From a checkpoint of a small transformer trained on Wikipedia: width 256.
Each number is 200 + 30 x the weight over its row's rms, rounded and kept within 0 to 999. Layers, rows and columns count from 0. The size before them is the row's rms in percent of the matrix's.

# layer 4 MLP up, 1536x256, rms 0.115, rows 1509-1534, columns 64-127
121,170,168,199,181,197,147,220,156,164,276,234,222,201,156,163,184,195,176,177,200,175,198,199,168,218,160,216,195,249,197,175,148,225,160,206,226,145,226,240,177,176,181,206,213,212,211,210,171,184,157,215,193,211,223,241,197,225,213,178,257,164,185,220,185
099,175,207,213,200,252,195,168,204,238,219,180,220,223,250,197,176,197,155,174,219,224,193,150,177,181,205,208,152,176,246,213,235,206,233,164,159,200,188,212,149,201,201,216,170,241,154,241,201,215,199,251,218,172,172,226,184,269,179,227,191,256,168,171,216
105,220,170,184,204,209,222,203,129,233,200,175,184,175,133,174,160,152,232,201,228,179,208,171,205,180,226,174,216,182,219,145,229,127,243,215,233,220,175,161,177,206,204,183,185,214,218,143,182,212,206,229,221,252,159,137,221,174,162,170,141,251,225,232,191
095,192,214,253,214,179,187,230,185,186,251,215,235,177,190,187,206,212,181,240,199,192,177,234,220,219,196,208,150,218,208,179,200,213,200,217,235,238,136,208,157,189,193,168,195,207,195,207,178,190,214,216,265,237,228,215,223,184,240,213,199,215,199,215,187
121,231,210,161,232,198,199,207,174,214,211,190,226,232,215,185,191,218,210,232,189,200,240,196,185,193,236,152,176,173,224,206,194,222,222,217,227,211,162,194,202,229,186,220,221,123,213,178,221,165,178,152,250,166,165,182,218,222,224,196,188,189,220,188,179
112,174,200,185,223,249,140,226,158,168,206,163,181,171,176,198,171,149,203,183,237,221,210,175,163,209,193,144,203,173,196,214,224,270,206,202,211,218,193,184,217,181,146,128,149,196,244,287,224,227,222,206,173,197,131,212,229,179,193,182,199,232,163,178,192
101,219,171,195,201,184,199,191,227,173,211,242,171,133,233,184,204,224,201,184,241,186,211,176,142,152,172,198,189,176,226,222,234,220,217,209,188,167,214,141,198,168,196,244,216,159,192,183,243,158,146,182,199,227,221,202,161,204,218,140,227,213,138,248,161
090,188,150,225,199,152,196,219,235,191,204,209,206,191,221,252,228,184,168,234,192,184,246,185,181,196,166,213,241,193,175,219,228,198,217,185,194,167,162,181,146,251,280,120,183,173,248,312,204,228,216,167,199,195,238,184,133,185,194,176,179,177,204,175,205
098,164,226,198,281,163,217,210,240,213,215,211,166,169,217,141,193,264,153,176,185,209,207,200,203,180,219,190,253,212,158,231,204,209,225,216,227,249,179,187,151,239,170,221,190,128,211,185,196,199,192,156,246,147,209,178,187,183,199,215,236,237,221,218,169
093,169,215,209,204,213,217,191,223,234,220,171,228,184,245,231,152,191,186,194,151,218,182,176,223,209,164,170,193,163,234,153,207,174,222,197,179,186,264,168,221,194,214,242,166,219,192,220,189,186,158,174,166,232,215,186,191,217,207,198,191,179,222,170,211
108,226,211,236,204,214,202,213,189,251,213,182,218,182,230,199,218,190,190,146,164,176,209,181,185,208,189,231,236,204,263,166,182,208,184,231,211,142,240,184,172,200,193,194,193,228,183,237,164,209,182,149,182,229,187,211,197,211,214,216,232,212,239,217,211
095,212,145,211,191,217,190,182,189,224,229,206,253,220,222,248,238,238,217,182,222,207,183,200,158,138,224,205,210,219,157,185,235,223,225,204,237,261,206,173,127,216,212,214,213,183,217,209,199,170,213,243,176,198,159,275,244,206,206,192,233,223,229,237,208
099,257,232,190,154,239,205,187,183,185,192,199,176,257,147,206,176,141,146,229,186,185,222,189,156,201,242,173,164,193,235,196,211,200,165,210,269,168,220,178,161,170,264,138,192,224,180,201,196,230,179,218,175,205,201,190,198,187,194,246,237,170,221,205,187
106,187,178,208,156,229,172,146,234,213,231,192,171,174,219,165,222,211,230,166,233,173,227,200,177,201,215,218,226,191,220,227,194,232,228,180,175,229,244,191,239,205,169,233,218,183,224,176,195,137,202,209,215,160,207,209,153,179,230,197,179,170,177,236,233
086,145,186,198,194,277,232,224,198,230,197,215,212,165,161,252,190,202,233,173,175,131,203,199,187,222,178,209,181,182,201,219,171,124,245,238,222,198,163,159,190,94,182,190,219,215,217,221,249,159,247,192,212,219,248,191,203,217,189,211,216,225,227,174,218
115,197,181,169,198,199,121,149,220,201,203,211,195,116,190,256,232,209,177,194,205,177,168,274,185,207,209,217,208,233,182,185,197,135,209,259,189,157,221,216,156,175,178,196,236,214,204,233,203,191,192,194,200,230,214,162,201,168,214,196,199,150,195,249,148
099,212,188,183,226,195,192,161,261,190,220,172,179,152,214,149,163,216,212,233,176,170,204,152,172,169,235,205,236,230,208,212,240,219,193,220,148,197,199,199,216,203,251,196,193,191,172,200,192,171,176,184,245,154,164,191,176,216,200,215,198,132,224,179,191
105,217,219,196,212,213,138,165,189,185,238,217,166,182,253,231,211,193,169,208,243,147,200,199,179,188,174,213,217,218,189,168,217,208,114,212,230,175,182,175,215,179,256,176,216,144,227,220,197,176,178,219,185,221,162,167,219,204,240,168,195,211,178,270,197
072,250,206,168,254,222,229,224,144,206,146,197,155,199,189,190,210,191,199,183,213,220,197,183,208,175,234,199,177,166,210,189,192,164,178,167,209,192,239,210,204,165,217,163,165,203,172,162,172,245,222,249,181,169,155,194,208,245,172,199,223,187,191,171,172
090,126,195,207,203,190,213,172,202,192,194,271,158,209,233,187,211,194,172,186,182,231,228,208,248,186,243,163,211,210,214,212,237,212,183,186,228,222,262,221,188,243,231,162,204,230,230,239,174,129,217,187,178,167,182,198,249,159,181,164,239,197,214,198,211
100,209,160,224,175,198,196,158,195,164,184,152,192,214,146,172,184,227,144,198,187,226,220,201,226,193,223,218,228,286,177,189,166,233,198,150,214,199,208,221,172,216,206,164,159,205,209,175,216,164,187,161,215,232,183,232,237,189,210,233,244,241,129,195,174
095,180,195,144,210,206,192,198,197,215,237,202,217,192,179,197,225,190,192,199,166,144,213,175,205,200,171,171,201,245,162,201,137,218,196,170,212,193,164,156,238,165,220,175,203,315,189,195,241,180,186,240,174,199,253,164,182,238,223,175,194,252,126,227,197
096,212,221,172,167,220,241,199,202,158,194,206,146,257,227,198,213,263,259,182,192,188,217,170,222,174,201,199,135,202,167,193,192,225,176,243,241,167,248,233,175,249,258,207,203,149,187,246,216,225,201,205,212,232,191,239,280,204,207,196,186,193,248,188,166
092,170,211,224,175,224,154,201,180,241,254,202,166,194,201,207,205,197,127,252,183,159,207,231,183,229,214,197,194,200,242,213,228,194,138,202,157,205,228,189,214,231,247,214,172,189,208,189,200,207,278,167,167,192,179,200,244,204,277,248,230,170,189,181,215
105,197,172,194,187,256,177,165,141,195,217,217,171,241,168,135,209,213,218,231,230,188,211,199,214,218,218,181,205,189,206,215,201,201,176,188,202,216,175,195,213,218,168,182,176,152,159,193,189,179,205,192,226,222,177,152,215,222,177,201,198,239,218,258,194
091,223,197,169,161,202,236,195,146,184,177,200,118,151,193,277,230,162,254,220,161,226,213,176,258,171,216,197,233,180,217,195,197,185,210,206,219,228,232,205,191,192,224,238,191,161,190,231,194,195,249,235,185,185,230,209,206,260,203,236,220,195,185,212,190
# layer 4 MLP down (transposed), 1536x256, rms 0.106, rows 1509-1533, columns 64-127
109,234,214,177,203,250,233,180,193,219,143,164,211,216,196,150,200,166,149,220,196,193,186,216,189,223,218,169,164,203,201,189,207,217,228,258,178,149,239,233,193,195,180,202,191,195,199,201,224,211,219,156,265,162,211,180,201,184,206,181,157,226,204,192,196
094,235,225,198,197,253,228,207,235,175,201,215,189,171,237,219,207,241,210,195,190,184,186,193,214,214,193,184,270,183,196,214,159,223,145,184,225,194,227,182,205,223,229,243,197,208,212,234,206,250,179,190,185,204,211,228,196,237,222,223,211,161,196,233,211
103,147,181,199,174,234,207,225,188,235,239,192,222,267,187,236,166,187,167,258,177,174,173,196,210,293,194,204,211,159,226,179,185,220,194,181,212,153,180,140,175,190,174,206,187,194,197,241,157,212,211,163,133,173,253,219,237,216,207,229,197,215,243,181,192
096,217,198,228,166,183,206,204,171,187,212,212,240,202,233,195,201,230,190,196,196,192,273,203,185,216,155,144,178,249,235,179,211,248,178,211,189,202,194,168,248,125,186,190,211,221,181,166,217,256,211,216,222,206,205,199,230,200,242,197,200,227,224,215,227
118,187,241,168,222,245,161,156,130,206,183,216,215,238,227,198,233,194,196,229,172,176,238,200,200,210,179,198,213,166,195,196,235,195,189,176,231,200,252,218,164,256,198,161,249,194,206,212,249,188,195,181,245,221,187,176,249,196,196,180,161,205,218,171,244
098,130,202,228,157,206,195,156,200,237,159,191,165,247,154,197,188,209,169,205,220,156,248,232,193,174,168,248,200,232,163,188,217,179,217,231,167,151,112,180,222,229,173,199,153,152,198,190,155,155,228,162,184,182,209,169,208,255,177,188,212,182,197,223,221
106,239,201,213,161,244,193,220,206,248,205,202,197,180,226,193,207,158,179,216,173,251,208,159,162,212,172,169,195,207,215,170,173,195,221,174,184,183,214,187,172,198,172,108,176,188,198,161,234,188,209,163,185,268,218,189,175,164,207,185,207,246,211,161,187
100,233,240,203,268,142,160,199,235,204,206,214,151,239,224,156,159,210,230,250,227,193,140,206,183,193,257,204,195,263,220,170,209,212,184,185,217,194,230,210,223,197,208,194,202,128,188,189,143,223,244,154,296,191,165,179,142,236,202,196,176,187,214,251,152
105,293,170,190,165,209,156,147,152,215,249,270,201,258,236,235,202,205,237,203,207,161,171,219,195,184,264,225,170,228,203,201,156,175,207,156,192,233,227,167,221,164,191,200,187,180,165,140,176,210,171,162,236,213,236,248,206,273,252,182,219,251,190,172,219
095,171,192,174,160,249,213,205,196,207,160,165,210,165,159,154,175,228,153,209,181,174,252,226,260,185,200,216,208,165,192,207,218,211,194,183,219,213,229,162,202,229,191,176,222,175,234,208,196,185,219,205,204,188,165,155,204,203,170,247,198,206,221,235,133
105,187,177,224,145,221,240,204,220,202,115,191,253,214,213,222,230,206,202,291,180,228,191,220,230,216,187,210,148,151,196,193,172,251,185,262,176,214,193,264,182,215,174,237,143,178,244,177,182,185,244,186,244,150,189,199,158,197,168,213,207,194,183,219,154
097,152,143,224,205,230,188,236,197,221,236,185,195,188,197,227,208,222,190,207,199,214,182,238,231,215,216,178,179,195,161,165,221,187,222,242,211,230,278,174,205,222,163,250,208,184,243,271,196,224,169,167,212,219,238,206,223,191,193,267,198,231,179,170,202
098,192,159,222,206,164,188,242,172,208,168,174,186,206,162,259,243,165,215,271,206,201,186,222,191,221,162,185,190,209,205,192,186,175,193,211,189,195,150,191,227,206,249,218,213,216,249,195,178,224,214,229,169,154,207,232,182,219,187,174,139,224,197,182,182
096,137,233,190,216,180,219,199,193,219,241,226,217,191,159,200,157,159,168,267,165,229,178,242,192,136,193,201,213,202,216,184,203,182,197,229,194,200,194,146,149,196,208,164,166,207,195,239,186,272,195,196,223,272,191,214,176,190,192,205,195,185,242,172,211
094,164,217,165,203,183,217,213,193,229,208,214,183,236,176,204,206,135,209,183,183,229,134,152,201,142,181,191,255,174,177,229,195,230,211,195,195,205,200,232,216,193,196,248,199,182,189,158,182,210,186,195,250,213,210,270,225,226,204,177,166,142,216,191,204
106,178,202,235,226,183,254,253,205,202,240,143,175,177,196,204,186,195,248,212,221,258,245,210,182,240,212,165,265,219,213,190,204,240,160,164,199,177,210,283,225,153,191,257,195,180,210,171,198,204,228,166,226,175,188,218,201,228,200,177,197,222,196,211,252
105,192,202,178,214,187,169,188,164,209,169,222,252,242,130,211,214,197,163,162,211,164,281,203,173,203,191,175,139,201,234,187,230,178,171,226,239,209,187,190,210,216,183,225,183,175,150,229,202,166,233,176,123,210,161,206,206,181,198,203,171,226,242,142,174
096,189,190,247,237,253,193,201,240,196,169,178,210,218,202,172,171,188,187,199,201,114,185,200,200,247,278,220,210,200,171,206,213,182,131,137,170,195,196,259,212,229,224,214,207,164,227,157,214,187,201,153,245,143,206,194,206,227,191,195,218,174,162,227,184
076,242,171,189,241,205,144,236,189,127,225,181,227,203,238,181,199,143,201,252,194,242,168,192,176,196,220,192,221,172,188,187,199,202,185,191,199,226,237,240,160,188,198,177,172,179,159,170,212,196,190,206,209,220,163,218,163,181,190,233,195,183,252,187,175
097,155,216,195,223,174,230,193,215,206,225,189,206,220,184,215,166,199,213,152,220,222,225,200,177,214,222,181,268,241,196,141,232,173,195,205,181,251,208,186,250,148,265,243,200,229,190,255,190,237,184,171,153,227,159,126,222,178,207,206,177,188,216,211,242
086,218,237,178,209,183,212,193,202,179,153,241,227,153,158,229,214,179,165,181,169,145,183,217,199,219,236,196,253,215,193,185,178,241,204,201,263,223,161,200,233,228,165,186,202,167,233,194,184,189,186,189,198,197,175,253,160,222,237,184,210,193,274,176,237
109,192,172,180,267,171,203,248,178,230,201,212,161,147,195,202,195,170,157,213,194,212,196,200,253,184,195,214,194,225,176,211,178,184,194,209,186,194,166,187,173,179,135,205,204,214,180,232,202,206,223,198,224,231,227,175,135,196,183,159,218,219,166,185,215
099,157,205,166,229,192,209,216,243,231,223,217,230,211,199,257,240,171,206,184,207,159,181,177,136,212,192,167,158,180,196,265,274,159,211,197,227,218,227,174,185,181,212,205,257,140,208,168,255,233,192,166,203,230,201,238,213,226,201,213,214,240,216,144,142
097,199,230,203,246,255,135,166,167,165,227,239,162,201,239,215,216,211,214,182,187,239,210,186,232,202,212,174,257,191,217,174,206,164,169,176,167,165,206,215,221,183,193,211,243,155,227,249,200,175,209,160,218,219,161,190,184,194,183,124,190,199,229,210,204
098,196,217,220,190,192,225,197,199,144,173,202,201,249,194,161,183,218,175,183,180,170,247,144,200,167,184,167,170,201,208,197,170,131,167,230,199,162,189,179,255,172,172,204,229,183,195,219,223,179,206,288,177,214,152,156,209,179,219,212,178,167,162,207,158